Weights of a small transformer language model: vocabulary 8192, LayerNorm before each block.
Each number is 500 + 50 x the weight over its row's rms, rounded and kept within 0 to 999. Layers, rows and columns count from 0. Numbers have three digits each. The size before them is the row's rms in percent of the matrix's.

# down: layer 6 MLP down (transposed), 768x192, rms 0.208, rows 140-239, columns 128-191
# up: layer 6 MLP up, 768x192, rms 0.224, rows 141-240, columns 128-191
down140 111:435561555539469449461510536457500474496623514487525522471592525578484493537522512545511534443451514405454517463480380489446534539490512506522569541512459423556585488442495520544479468435502477
up141 110:485505569463495450510377538467424494524482519473513429495494417436514548462571442441548586512528535511438528473584498508481498456525563582436432524529484506561475565406469432541417447497467531
down141 113:443413532475513516541474562492483483452498510452446433507481488520556458455444484549622495515426490519487456442515492453538468526479548524455472490483514552537552516469525441591507463505524431
up142 089:477448473632480535489513448534511474498506491513452559451456512537470461533369550487476447469577487507515476506518580467496553510506496539461552502483585387536500579584470467470459456543522459
down142 096:445545530494511462473411569465485442348539488565476479529533513472521487557485419481477493568474449483485557510590589461457450436458482546485542561456498455576540485483490492503511479429451479
up143 110:447514487434478506461577554504536465463481428477480487540488461476493541573512459582627511631450543505534515437463585455527544498553429549540557510530458421533479479498531473444401496550526476
down143 092:602499479440503458453501500529489407517541483589568447504550562520539469478554535447469538487470531534456433580553421484509533454398575510552539512468477568472495463523559458546572435399471483
up144 087:487433556484569590498472536508664474471473548523386516491507487440459523487481503525467539544495551527507461580446493483461481437590523469541455442571501538540531538545438475483514480477459463
down144 107:533459493597453467548479450533473518648460458424535489504441602501432461555516520514512509463516499477465500506545471534519558458547614480491509438497398432499502563540602474458453435382496440
up145 105:507528497559437532502504470504517454442459482474460518605541490508519513560557510557484550477485559514433461624509483584580444499419585429515476530478412585480504448497530507524524485466596530
down145 103:453485472476481627485521548512584418557393488449529515475595515404533518495498524480451477520526523498509539514466475471525482441503582436423495495540510466502475535507492578526455425441526487
up146 094:562523558521465514443479430555595471518488487539522540540566409496468445493423472515515604425510494510540463608591517513587526498563465433519443587442504446591631554504506473581536495450480526
down146 102:448595417527364480458555500534421567493443499507552451566482497476488485510528541547494568610518388533573520426512567474527524475456463515499517480497473449543414559543442507528542465569555481
up147 088:487412519511498565480465490518430488564592463587485550494455442443458533582494487543449484410491443518615515491510472398460454515503556423528517508526535514543421593488462479532505565466495541
down147 093:496484499439497528515510511432537494537571526414537433502439440560467504527438555427572530395467510526557526509416517396470585548453615507392611516535510472491480575533428524515524586477462480
up148 100:471456468460455465440614539562529529400505495486443396449501462554497478485490567468542475462616537544542483397532516438515493481590558473463550509523503518458449536486579534552513490476461499
down148 094:524534452466370514496513460513517464422636605543557472521587455550568534541480511517389577386521580509453513485449617423562490430416434495447466510520465453475572446537447486516589535474507454
up149 096:444496544504488544517521418507501415488498554508454444459473417531487559595564562485469481459551569571428453414373465488429538632597569435522503544496512471509470490537503451393523472472560528
down149 099:554554469416582552484430572502458519454512408505486542456463511479569582516476497456523511558502523547473535599543478510467427478506503578563558471555468497453425400424601478476565500467517527
up150 094:539405489461407371454480405440553438405524429516458538602515501463563457565460431549527507492492521507595539453530529515561474532540599522442501538442430425516390429453467503513499505544463493
down150 094:558519420490510495576468543566523467411584507516509498408452466519442487560512485523514486549542477573586512388614524474407542515564428473481589495518506571477411449463568471529395512484459417
up151 106:467536568452501580473494483449522532521516514490519508580525435533524466508493473408512425486514475548425413431563547530490458541484465546314543517531499551546439530586485534449402518449582550
down151 098:507553466468528515435461500552470492483522444617513473513431556489512473351565556499439511428384614545486583494459516413495563583485492489534446529479472459535468502495490546525445504490545576
up152 093:513539464471463457503519432546587576537504503499483526471547488437528526473512585474478459493454575388468565499546465454539536399537457410485437468484589428472472472514472458488582527521427486
down152 098:470466589515413437488472482523524529560499512586439458428479639527481478474550484537502591532458508537427425571451435482519368493525528566542460484397558552477448405483501458423501474417379473
up153 102:441523557472509571444500425420433527460535565533499463469475468465392460501426485482451502504497539518532551497521512486483587502533527449470442510431512535564435509549537411544497553472521484
down153 109:489523509430440516520549504506461445516495530482475418511426505396478483518521474554525499478590515494575429463379630516518563368611457445536548568406424485474500516581440503470453473572554506
up154 091:551480412496425497468423511485556558436512500423498537489522505605538471541521523456515534383540425490514434535476499585556483479525567444410574480422550491462489474481552516377607454498568470
down154 093:523470567437549329489449412495514497537485450524620530473550503467504512528461514599471478496499571445503559442499491495378580481436505434481483518565592505492576553478500489511493510514485479
up155 094:490422457470514472520441571445543482475556507385542478608462364555499520559445534518493490480388470583542396509498534492493451480443480533535409513544515493589490519490529538478502425496544577
down155 099:491511440508402451537480588537533459465554491384475496480426436601450546467461492463431582530492461505457618494522477384484512475601572562483583464483526599589517481516462546526527546520475502
up156 107:489479596488519543546446568477458498521532488409567452474455496520439535494569508517486472417576417459512569482434528591554501544553505517458444583566563485531520473627462549527469465496500610
down156 092:473495519583536456519417550499488511444468483516593576560506583545552447486490475588505483485493495493470461512512567469421499537443402536512501531558497468508501629415513529515545523467465434
up157 104:463434498436501506466535435527553547532487520578438515492533507400528409529530493540482417521435468449457444547481550490482545478461472429578439566429407508584453495462542460571375485481460544
down157 097:412511500498532428583561580542452586438402408472565423452471508567482548490505453590552532479483472550530503500441517514468544562465496344554429455585500484524532466569489595522535505420487513
up158 100:430622561436487477557502442526422496468448437506575531566445488594433443546541579533480448428508523509532567508406461414620454474472479501462475462446521444557517500475543416513444536556465523
down158 101:476510569545489500481437381522518460429467471503538439555485534517606473460428471541497458507426538502520512539517510492622487488619437531486416536497563575567490431361467508551491524573503423
up159 095:427475475519492507516538474453357484501500533503542419477511492402435541399565525516472440474510495516525489557393517565468416497437501585546521543514599563536504449505468487566529501543514484
down159 099:497445581533511563441446497547594562508464485579439534503466534526615528551476510530494515451532490589502488532532498545511519481421552551502523444540389394558577497529525516450490510583432542
up160 101:416539456442512546637445512506433546519546430423521409529483439452486447485527505549531525510417456524440532609459486455441525515529502463488475464607494589398524485561531483495519506554505409
down160 099:549542539556561443395504513439488534585501525447507555367508538472482566515499533382477603503510529479617520489471517457589457472544527481556488550569424484451525512471524505540490597386556519
up161 109:532525411554544459541549415499541548456427468512468434528495515465501534566493473567604492577539599489570573563486500494401556455481499535481575510475555469490463482508540468525506582499570491
down161 096:480497500540461521491477372475497561543509512561461492458515518465581581477499561471468525413452516497524420441487374440505536511436490426610565430470468499564505425514523464550518552417541560
up162 104:522532434426539525450533616510479489462514481535435455436481469518460489483616516565550574562527564481478528587473493439455551584492450477529556528441528540450522466584517520504550527508468489
down162 110:560541501515515462410453559446575446551467595550517521444442491584458475544496540483478459573399565561425530528551419442532471434504444581494512423454481510482469462485500437501560465479491588
up163 102:368435547470537517577589402531511549501445551596478570416486441412493461422450556556501466462563522485539441514509500478531471494454409614522543424467478520454416512522525530430480607470537541
down163 106:534552480497442466433359470412467421467390521518525451556464529455499476465486513444414424449602420535507553499529518464518475472565496453528438471532491520516510374474526531529555411576500523
up164 106:566474453557479485448583421438527504498520525459470441560493494442586450488552556494497580479508540490467489471503509527528387494580535495476483558425473452465465493476547520547462529492540473
down164 117:540475421525533473546500485504462543523558535508496474450430426516510442417491476532466513452487535530494603530570550566564513555461495482544567417465563630518454588403581542455476593495481459
up165 089:407536443564433603440518513452544574548422502572476527543464470555460483435445494521541521537449585515439484542630510464482524498465451504539455472517525452466471564462502501524469425544536540
down165 094:620524462437516447527468516458533429421451380475564486579497515554473493520476536433452461499492456481440550531497500503538564441581565505477503486418547499516575541452475468600508595494567482
up166 102:492513562513539487542510485445500471499473583476520457513629377484431559471504402536510496469539490411531490446507457475482515456433418511460470513510337528503469532424434660519468462539553521
down166 099:448516470454619442509470468416587478520581493492502548589405525508464487479480613507510521543506501470457548500514613548537445547505475584430496413458565496526505645525525410437445489563464493
up167 095:451532594485488537563512538505574395434467464461507487447383515567534533468502481566564557513436515472490509425570508460554462611577475578510419445448456404457521537507500430490448461536483464
down167 100:510540537529533603540546535590537476564531486561466523478498468442510447392439479534560506424470507410488386544501494497469563502480534446485460444481554425428491506452516602530588536436463474
up168 097:512476476454553559515541437525497514385457495530472526486461493510428470453486529518574523583475555662484503466538494518491510526513357419567533474505456501481500447496482492419509477578550480
down168 098:599539514479579532599544461530531385405497461448483581411482520478519604485493460477539502521550501548453610472548470535467512582494547420450505491497454447562616547440495408501567520475476468
up169 119:561521505466419509516503498469604622555540497521415513487519431499496486544592453570524455472510611506505557455476465550531486498524527524508595495422461464482515496570529561459410493445610485
down169 097:405566496539543472477487466470459425484406553467531443540542608441619512511419529463540495494509470523564417580559555521494467508449549562445439490497472477460470541521487547563544531546494532
up170 101:516458490510511475464482380533470489499462440454475542534494638396549578544511581562464498532469501536524498430516501505489493508489487594399441472535452478443549619471429450458490445462502525
down170 094:443555540457572426532451469550498510480519472513473486465441595472535455481517462490397509475470484515558528417499507506490532470520482663481437582529581495485525534544486431579504491467475502
up171 094:478557596522486472456491497408459446522447565510392487421445539513539420487495528565480479469558436440462561514533589536532495534420516510500513524478467560530571447484480468476535574444485487
down171 101:562498526458512534510533470575588481483494492524504588529531645457510534407504512498447556466508503544499457517669396490488534539558496451482504505389398482490609591468514430518426512572571545
up172 096:531415440516491514481513574449503506438599504410555546444486523513492528460545514482518593525498588468558506470469518462535462524506510543424508562480469551448538471479455560469517436567521477
down172 110:426516504501521486489523433445469475517516580511580598481485509570474418500461507547521414418561528516550452526510472426436413460475480496416593549531439534461440508609446525485533462443455467
up173 090:450426549512554491442430492500411480540505505439493632513514506495502513489547594464557404451558400428496549429517470573464484556554570530514531485482562568493546551558408513510456457489487544
down173 104:517504461487507489508557557490610457522589565508480444522587486602576458565510495522528475506537592516428545449482553552511444495377487552447494535477474425485467515414580425493472618463450549
up174 098:557446528527458540543477401501483514577522494481444506514509429613577541509618398516452495499563527521420537522574500474416521540538456431572465470443520529484420457488435480487555417440469489
down174 107:354510457440488529483566502567471568490474490459486463543487507383585460513508539558519488468478497485455529560515573493509501543423530477407575487442431474529515591447570523467464468566387401
up175 094:432508394508519483552394529498359421517503460498451579493529432426538437501407381516495570422466537464555482479531513487453465472519555463487523518535454473544452503534513542439513608466563502
down175 093:424569522588536498552447513439646430537515504504509434476480479550548545391503486531497447444559513570425647500445447544489467539499442611479498483537431531528482503559589542494434455604497498
up176 101:419540495471514450484421481431485493470487442462488524468450541523420492522458534495513623587531531497551484602503439516576445651500557597493523455519486436545448499527487524449453539552377403
down176 100:494500412523478393481535580448513461515450476548470437452509505581501466567587419517568474572473596499523452535584528539501482616514438491505486539426581510434529527502470561463515527542562498
up177 097:508433542394497498496542462560455515478497521564545515523478505524516551551454416540519507538475463448500523579531504493512486595494544554564468514458491535514509476516575538557391396514452613
down177 098:549490509462480375480514507459478516553558539477555507508539434528440484508568474584497556529391527485451499414549447496530460571532465514503549473527609506612545453510545554443490512520532549
up178 091:507523560486441532504472422431534470525386429471591589437480539465457454604528506400530526515520563469367655494460546434533456518553473548458449535393503418479505472506531480489523497526482443
down178 095:462459530545481452506429479468501461550557536507533504542498515543515489544406429442581493564490523540532518520607406504506534508547494445529407482531427497437475467521457411490518496498494488
up179 100:452498351480480482478516562522456443499528496402528401420476459536521472435561537636486587519532495411472419458449547502543576456406523488543593516432467519533478496517586457449478510496435430
down179 095:499457445554550529484425494504546457505470534532546517532504501468530520521541492570530533525526515443562496477512513561546473449436462456565395451523477477457603447477504441515582549395589498
up180 102:422652501461516507566584588378493559521442468461460454477443467517503484505572545539439496504441496589528489508473417575534444563505534481453569471514507511450509520508502459518426535544509544
down180 098:494440494528533524509479464525486473514541651449484517572553517482480581443329387551496492473523485523541542449475523559402463516470469446520542499446408410544401580477537530575520511480464469
up181 101:506488562541534477481464485503472487514497473460543550551383553516486491550557511444621526502670483544456551558464538537434526556454435515484494535531385493504561553416515369507526499488578451
down181 110:448427527505540432518485411491431445417500574454474505483442437425482439510641513467548541521557496573459513423528431563490520552536519514500537528489506459509518544475515448508562580526434502
up182 106:509507579400412492471512558496485511444557464474510442487542450427439509492561498570566539499489452552529494569455482488486504439462482513506463559483450423550534537465535470471541545613478509
down182 096:502584586504502434525497627413471475542408513561571488558493561508549406499437526412441468504554492470441605577481497476576590504503561544566463535508533492424428504491560507535483549461462478
up183 105:515466492531412521562516527482564644481589448398556496478366506414478504554519433545479489471485496451488510503516469430452510492543472448523493443425558476486384539457505499486539484487482517
down183 109:584440534474492523508471493504543508524434510596562518487534547567502589408478450462478596646490514489517461420592478561435482580472488408504422413492603454431546491479487532455422487489557555
up184 076:559554491672548404481501503544409463505527480513533458427538570583527444572558538533513379433480495487500452485483501524541480438503520516548447527519495615441551418549511493526544462521536429
down184 091:521468521422483503593434461567528469555530507450502465478521521487521490471454442582568534498490424490498480487603516515454520535502406402394454483508529464440480533485481505446592509498416532
up185 101:469494542501442486475598549480545436477478472522483469495504562394523528469481477577605597550370585432470491490504423494526453491505592569507456504442445547497447573538531411516485441456480518
down185 098:473453420421452540429500517492435529499440482516478452530538522472529534541494500468453555492424476500503483461520546595537416474496484534443525538471537509420422416451524552549557496496544523
up186 110:448506436472493535490464484475520465477572453593480582454499491535470493536472540452407512526597499532487428499464554529540440546573523496570487405547508469455461443541467510580439594427444451
down186 099:461502452490436432553487473530460498522610481528491468564534482475501471398412447609483513472512475435559543559482517537460449520429458571578490569474517455507576564498485417490470566498502521
up187 088:496393513509501548539463505540534503486524566507521574456539473490474525558575515452480540559474526524464475567564598512524466492403450516511500515480581510474479533514491519478545528505525442
down187 097:481516546444437537551620414493450524598525496583580498447453498564540530464464515442513509499562482520526483455563492569521393514487473425513473503515463505488510520408552519566357483517504432
up188 104:432504544553507490537554471498566512486527614565582519468493399556499476509472527412515502439439582573477617484480467435530471509562525499427473538555565558501573528472551450449544470490542468
down188 103:601573510466488419513498586511431436428483516475537455518535480539625576468484494562420501596536669445493481507561487504483510483501466481553530535522432438550535477422472571452523476494533527
up189 096:364525490465437511506423566593510530445460494491616570521594493421499397507603484497453540518461435475492457490580575534544534513435510505481519553494562528534451492526484493422485515420486437
down189 104:460535564559486463464463389479497425571437624599429476529580452462568510491586501475528495450463585440525557494537428483498551504565479488457531493505475484500506514475477461505546396471542475
up190 098:451431528503599525567525434500495487557514514503528482540566536501394517509518512592541499433433459473490530532555482543497439464292509586510455400454455498498388535536515464511477535492454474
down190 099:510538410476553546539475516539462530464493552433527651445438485517509536506373467508405468505611509484520511521509554506532454491420418467517486532438492405494554471550491490439533485619512470
up191 112:454482558430521414482562472392528453454519469491479494472559439497491512395524473452532437532465563569446461463559580583422489438524470572529571517559496423502601481565551493446508544536578544
down191 106:528559475468548468419493543489553527647577533490596481531540571464538576445546522507508517486468503460544476460485448562546492524552457474460409508505495572524618398496518521438605491502539484
up192 108:439546571505498457519435452512489559432525549439489461503443551563548526488519527502535589605495437445493561526499442466518471601539478539446478516560469562551563489513548551464420539560523488
down192 105:521414568623530457526437560534532562440493521481580465499462474487490496503483512495521567506545460524480482583449491466349493461404531430459540542496531431509481448554528462446527543516447473
up193 087:471567511584444480507380511439560521465486500464530556466523423510474567548517527405570449484495500548396451562590485589493507429517504467492565480503433469549540501503465461455511553449508532
down193 092:467446531601439525544404554501574476486463578522582503501556515535482583476507481495521610475529552600502395457548513481535432581490435441520506487567493463427434498453547401432497487464483478
up194 098:498503528498505445449532450555502560486487500486531584429516570510533469471438476417568490535464570600532554509489525466484446500406515447489461435582490492584528492558557410593450504512503514
down194 098:525533413490451504489452443533563377545530490495536543406505460545586515579416457524527510559603475468569541599431504534560572571416446449495489556446540480533485519452559516496508420470489587
up195 105:416493538425513534514378444445452495411463464536438462453559490532382509489458472546462555471528529540402378459497457542562570571538469456517504442447565517597478576550493430574519496474400458
down195 106:554442489497525519482551495471556511426470444486491358568448554502533484439536505425424534482478510579496353536529559450492453410537445474567512542448426486528516425662465585491558539523411449
up196 104:493504549515507482425471540474433396441420476511547481499435453425502432546548571446532526538470514550474461448542549570529464550423474521497582487434416438507498543611411605449596488613641534
down196 103:507583505528452496474548513396470537483458478475442532472579462512567565508482527548519471495537447469406461540516374409521585484440527516500503556508613550508562500477469463546480478460363456
up197 100:451498625523551511573427511537471523543448514500419490508471511512505493561531517494585507458503465453461462534584447553462440485517446546534561434544480511467377528539522529435541489490662523
down197 106:522512595556402414525531386544538507542493573519461461464517448548502544510557505463517476509507482594410532517513450561438487555527471511491523555473475422464451533467590477489531522449536539
up198 082:490456537521513493465521602462472433558552419502513611510530562451588512522497492534511457448582378469552430545626561545502466527568481463477441409474440510533523534541514548522468538489491438
down198 092:524470525531476572515479495448535509470516426576486538457570568490513578496517464617495514482545373456608457526487429447390516513574532649528483531576508524476547461509509494483505470516463481
up199 100:515517551493471507518448520595531492442539451566476497549544471411537485544572404490498452433505512518506396497414547495494469526550537568522447493532443492482471537562485483459447507546542544
down199 102:525439525484520461413446522507554481609489551427459526577480538542523501453493518449472495525524489483513523554542517496429589450491422480530493444496433428550483474450501542535529455450500484
up200 103:445510518521486396532437438501465468432490509459488460479507495501463562512480443406499520470447512481392554521520369504512494399484447484448454520462475580530526553488530562514414501633537512
down200 108:550468452579576488464389435522573508448528401518544533522455445581542599476547554538541537520439391505452510476486462524511471432403504556615503438520489566644510480555565542433531496540508469
up201 105:460536488495575583451474460451618441513594513603398549545397423481525422506599498509405461522544471559501433470576556509508532517470528490563515441479466444509420422495529580548463466484500498
down201 103:477475524438517474543503497580487456535381518462588541480577530531466525453356460515541473547460571548486538474423437532510536545472518562531497505501521507540465534516436525549498510581569598
up202 075:420508506515461519529440549438565555503538480525454480532523492521413480496519457528485507465553523521485506486554437557418531557515439483508502453611525537487525572551459501474474465462515542
down202 080:515481461509550461539500541454518532485459489459466497528559485514434492557419496484476530408552439476506520570438543566466504528519441488617424476463430486494512546527445510444441490614475530
up203 107:484513513496479520531477498494407562516516452495517534573447510528504596503469498522529411522556530434472490534566425504537583455513536488525493448416457524539482469622504550543453560474478425
down203 107:514460517526562525531521650526449522541537536466515550506469525547541479570445518410447434491551370496594528526577449551544443534433552519536506468608463479481427405465484574502512583549504454
up204 099:460494425510449462444478532483391557444499442489459575475478503532401612594545451443558493489491582417583457513566502508457510485495472473429569495479449451563518537478528592515476475512508496
down204 105:517422448530610424531462421518427359544538474444504546458454612527528516514572556495491514576538502493502590480499491578461419525549460497494416583513485509427560530489515545417524499548479465
up205 095:591602442576487529375543392496519538461435556482459518456544531549475446440487511472607454465455600487474436514611428518512541544489536557434474498460485483448506543517496509450609442577418525
down205 092:424485415566556624496530538506598504464447552425451531548521480459556494466403492554510499514447457493407524421476595513517494573424567508576559500482586485489550582550493580519515522538481459
up206 098:495489570543466532439522435531541577486414540531469491451475468464426550578485553461545485495502498516524385557439418436550530482518463499524391528518484532526441508533502529538378492587564561
down206 089:437397528616587464483500416493479546501594492483498535481521469582545519446434540527526568478489534495469422461599457521476461459461438488394550380450523504507499468525504510444555468403472448
up207 098:474502493449489449490538455456533507544512461414495525450480532464455472470510543487578577534477510424429440433510531408421519580472444521478588511416512501464507449501398466508475536471491474
down207 097:503424512528487435465496584438503556476469535532506489428548454592511602508537545443512522581480473459448478581617456554523526511487472552529393661581537561523519492501569422575570517517422486
up208 098:479536405472499457562433528530554396555494474555506491558435409465538461552580577514583554573537482581494535520469480532518487454523441554587518524487522582510531413506441533520529531561488452
down208 102:458462517495527500544528506492559313522537546519526559481611474579562528364495442556507539480518528508409481566405505477482469511491520477590470561419504520535471530537474419535544497452496512
up209 092:470553527454575549514483509523424497601509529509487392565414520527537516496442530522539583455585511489511533570550411513524532513540522407522466544501511577409478566597541567529485446465496489
down209 101:500451475482428553498522479422591545462456514463526505466533536565406566458471464495389531576525437445484406419472540512468536540616492580517417553461486455486558567421494516527508571551512605
up210 093:432533556501476489523552494564562445404591426547574496511441612495494477532433431544452491523471530554490544505553551529527483473548507515432506520479457469485496530474493378543489512425527576
down210 105:478615509495492470475512456491485531527545466503534500453455547450514572489478468600506478484520425539476535575574603466488388472506581621391498531450493586533562456489514503578430500534476483
up211 118:526549542495459493431542491433440519411467474449433431573448572424526427585515596539479451496446569555550592427619527501497452576445581505479523491555572475486549548479495521493472541375492505
down211 114:539439472492493455465530477474529574522475504459498511563508557517548514525429538512516504442422479569492500532462511540493418442491482558518491460438433509442541447528515418507493454502400448
up212 090:444523479601547409494505388525557565521528535520514548558545507488586508518515494542402386510522536487474509494605481596424558422493476595521602474484492529430477605557541460437527463503426548
down212 101:513539521523500441497490472469539504430468441513553457427382547552486466526498523488470547475521440470454524537419599475560540552473492478589498489481549473469509457474500546501513452507511498
up213 100:476516484501506521525526491490507567551447470470507455569448510580421519500579472460495507521554483536444540581495590520486449524565531549585471453543537451556516470518478572506483454472556505
down213 108:502529493529486459494535531532430495480536489535521626480512513523556493514445533492503468534533469500499498418504389440518597422529496531437532505416529585530572540500508412541425592484436433
up214 098:558504525411490514535367438398543623491495495511477529480541490491579511558554507476455427400598485482501567515554571493521501546500552490445449468416487534475415449506584493503466444375512487
down214 109:495539488490416475525499357538441507543495453507529528568508474486490407558497612481499428493465599614514468492562474503463558463396578486521492410486593488458462477519488553462440575565444496
up215 087:450501526473471501464469442570520502473533574473540544482484541474493388603509553552568488545473569532501469486575490561447496481553524399522428438460483510561465434475530447529503574464416518
down215 095:499441531481416477541527474454535508444581389521547465445457546557514428502520419414526511533494539551455495445530606533473602493489475460492545514485490522493462599557556539455477451495494566
up216 078:533541400433477461515541520594585394503525591574522530545480522474532450518562540511526604530504498410564481577452489569476530427507502499513556494523527457487492557553417542525542432508486490
down216 084:543490512412456455535549395502484504486550526534539516437461447468581474530447547390506464515515505522494532408579451552449539458544492464463527541454553467530551538510509455422484514486519452
up217 097:462540463504490405536487407459478485469498453573503505471506514560471428457561537485469491463448513471503526557462437519559491463523487492479462427473547470460500550426569532534451483592523452
down217 089:566433512522421574517477528504534466465482529510528433446549465535412523490513467451486450417395408589553499475527450564554522486533513532479451499593493535500503489527463488525540506412569636
up218 103:426528411494407385427460432526515575506416547555515505570545361448461370517529575482469472593497419485555445446459518430635459479524467572532614561524443486508496553513408461514484497450565414
down218 092:422395513482559476519503476521502526563460441607483438539472628497510524603492502503497520432427579525466498592434512434429464547478472458574440467451471563561501543473527489540572494578458482
up219 113:457464567510456472571507454463440520543450535458458517419525480367502431492543489464499475480542471475526521489525501482473542509522469575439527575437494488555476455470543514608493502478558513
down219 101:521482429566516505426499500508487441494438434468467530569376497457566426511561567494420538474514430468435458416479547572507474545460509473466511573455441555447558506510523554481443496562467528
up220 103:526570465506474567582455531527477541476411494474422549457572560497531451507543442489503485407498506500537450483449524469549560503506518431522544455517499564471536487481488585509369536459441472
down220 101:505482459507472470513493514500478515563621583530481571483447570531450511491393512513454513459471414536475536407580484525444528553555640434554582554451547494456518569439555531434476546387413563
up221 091:537510534606558405502371472544494470588565493490506504516479472477465462537523417480547488507472571474558454514558434484445554516607503512526521452449548564509533499438527504450519599543536496
down221 104:514524458465397410504548494454565437521509502441520521596472541422472542459479521480491521496422566412529376451524506443491416569552494520541406504555477458544543488568506490385539550492537529
up222 098:455488475420567522494430559470519475465564493450454571536588490467552459427554530474500531548474503451530465417459492553491504559463507498504467462580511554493407547516462513560534506453480593
down222 095:469377584420414556560530437433527499433502478482512488425546527455600415502437493466500457426539509534571465500546445525555501540532492459539448526457448590496507563472546455509440566444498565
up223 100:543524466504595569524580512462575457523516473440491485465489507524552505529491526529481560533476542488422553483570530580501644533552520510454550472544445540480516510500367426585558450501501415
down223 107:463489587455459459509520539553450527475353505518561490498527481442490502528517558561551515492538451499556472459505533536479466465397487586453556450505572409485544471516471562433530453460492554
up224 091:468620638434546492467396536507393557526468447503536527487519605481531515526445573490599550465448517553474512514584581503512541549486476464468551530542546558550573479537589493503421493441534468
down224 100:574472480465506548472401435553417543472571632472541512518484539557424490502492493431422462495398504500466486477511509479449552565412440538534514589551514441420484575546539424578412490488544550
up225 102:546564495441534491635557537515472525493448477419433462530507419589500543614515508464585545498495551521452465610500398461531534542467530552460490398515453389451485464493514429462519510559492497
down225 095:528470470474387522484557456497518541538459487524474483468485573497586449495457439498522394446560494548511568512592484535504564553455498494512425505487516516431618594552556455502440457577480519
up226 105:498521518451469501550452437514413480509358459471579458477538541564472584571516508423551544536601426578515463553537495406433549651459532552509472432533563459520465518439517509450432576458473455
down226 100:453484522500566566494554452570458485553508479457521463494525381503562545596488412496478496483555524520494474427544496395432547488583525426576394439555515579577521490437603574560509532505459465
up227 102:411496558568548472476526447510614496458483497456530504499470458386561454560452390633504522537510565450515439485404446520462489524534613464573464443490511484487524464457479386480520522434523443
down227 107:555503507566496531550423470566480533507478606526458408424590459549446530484490481538519450530481522531459524481474466568503576477489513396499623516448487439534442510530371526479391484434481487
up228 091:528508554407547483579348482427452472467595404541459486552422476571492547539473493468481493467535598470521509479518523517471493552510395421491622611552497529494540576486450527564452503485575528
down228 097:452515476446501503522577449563516512471539466498391552532448478424456500542468408575499425593443514546535440458493513462489448547601426469436505484445491477491468408541487448611439518552486537
up229 093:492456529556494576552478463478483525526537458376455479400530522531523450490513476504541465481570512569490611482578433470403398538469448468485588506559367483500501471484428487423458537469425495
down229 096:492507495512554489491452530447516628577476525554524487585474475538485509526522497461415546529443524437518506477478485480443506522522475521435485486467566582525494607570511503583495502556520494
up230 091:482322539494492522543469478493485461438518540495522507480502519542438385532513474500444499575479563540585542591507561447525436429498487514532560473502489486527389526424495539568539520445457408
down230 102:520505436504549491424468487547508537552502484457534635535470460473505492496432434536453489494527475494411535462451500525548544545586517442476562432492455436503545517504568511432486463449538437
up231 101:477541491573457489549494487521572505456496511555484503465457570535466475512496482419475545539484448443518518597487420478590490493558533564492455383501526415448375508506542453471453478544550532
down231 100:364523523474565568492523569491426438485485474493500496508462555505521517444548425431493540558512437490555534647469471519496517548490557468543507567479533557447479555547536498540488513519547545
up232 098:457534481499539467536532577556390470451526574449565517548482563557535488571522441512522536393599535521556481491526444498508475477541476561484516485421561471483470455543531497424557511563490443
down232 093:563489531531514561431497498639511561469544427415499450492506447492435530379448518501554468524471529423468470468537522494510459486481578433533483448463461518454496510463520494440536619556452452
up233 104:527479531580556551460444604470494475457466449619521480522528485407551477553536498494555484591452621480458464601485452475599532463545389423491500473479485383562501461522484550494449569587555495
down233 093:400473504510466512536584530560467524536565628508478556506492626476431504515565457496494461444546414552471502393498538509443500567438553465524511506610549508561416411455525490470479430498417514
up234 123:418461393574469524405459561465430472540524469530478434517564514512560540460523475503516509646516479466500471517510521396407525411393496499529441569487479548485531488466566611570478562432532504
down234 121:420503465536490483492446546544480467482475456515478429482528546467456420540519519500486476648470511494531442472605536504506508443469633495440457556410553571575447499486523568528561562432626425
up235 101:483446479468475468443489444518554526432413464494607507537452525478516514538422533487538422526480503469547505411448574529442504504578558502490508562524635511386485537477558447516530547563466572
down235 089:502438491479493455446515505423514421554444498490495522467492471598550649455412460434527523516474457365527519545496534503465526524457462514489462496572650461545459501512474527547440542502495477
up236 116:529449558491551578522529465367437561530545530523493487584544446501508440520568486508552496464481563518570536548499487446555536516487676430430590597551444486528497591445540446509487489430460526
down236 106:507437530483506542555531555554505464428489458487462566512552491491454489382516462390533507442495516448611527483485513512481472457426425503469519543519603565507498493433491456550566479555495547
up237 099:545586558603513482528489459507362426515572445542471411415455505498451550537570546597528439531509517512526490464470533492509505517437476405525488503471475560504494601552547424509419502538426508
down237 094:471509568549458555518435441513555488477414557495553513422585460517471526510564508498533566451469459503525547393550515411471453499464527519483489535575597448444473461517517471515471479459564500
up238 100:497478624437548510508475427452517455535477509477499585542533427472469563514477594532488602513509576492522497471534527502461508513454473546497514535543464482538534602569557491540513536449535484
down238 105:473460581425458511525542547508527427575406444424454445562492509532538499575463539490500433544589498497538605496476528420471394468468502479646489457470491498475468426500510543482563456491586582
up239 081:459521545491523579609476392502519562484585554475456450532575486506494434445555463543486429513542520497574681468503493438456448470459453519549517477415571453517485504577523554543551447528550520
down239 097:543473474494542471380490492508474441506484400517513494501543493535473469471392543446555549460584371453480429547468638388524559496477472542509506533561504480584467499406481516482403462540524515
up240 091:476454558518540559538409541480380478457461509564530521423552547479485521437473526524542532500563449512492437438516529562569451456579510419413404524500464468544592493560487517502504401467518485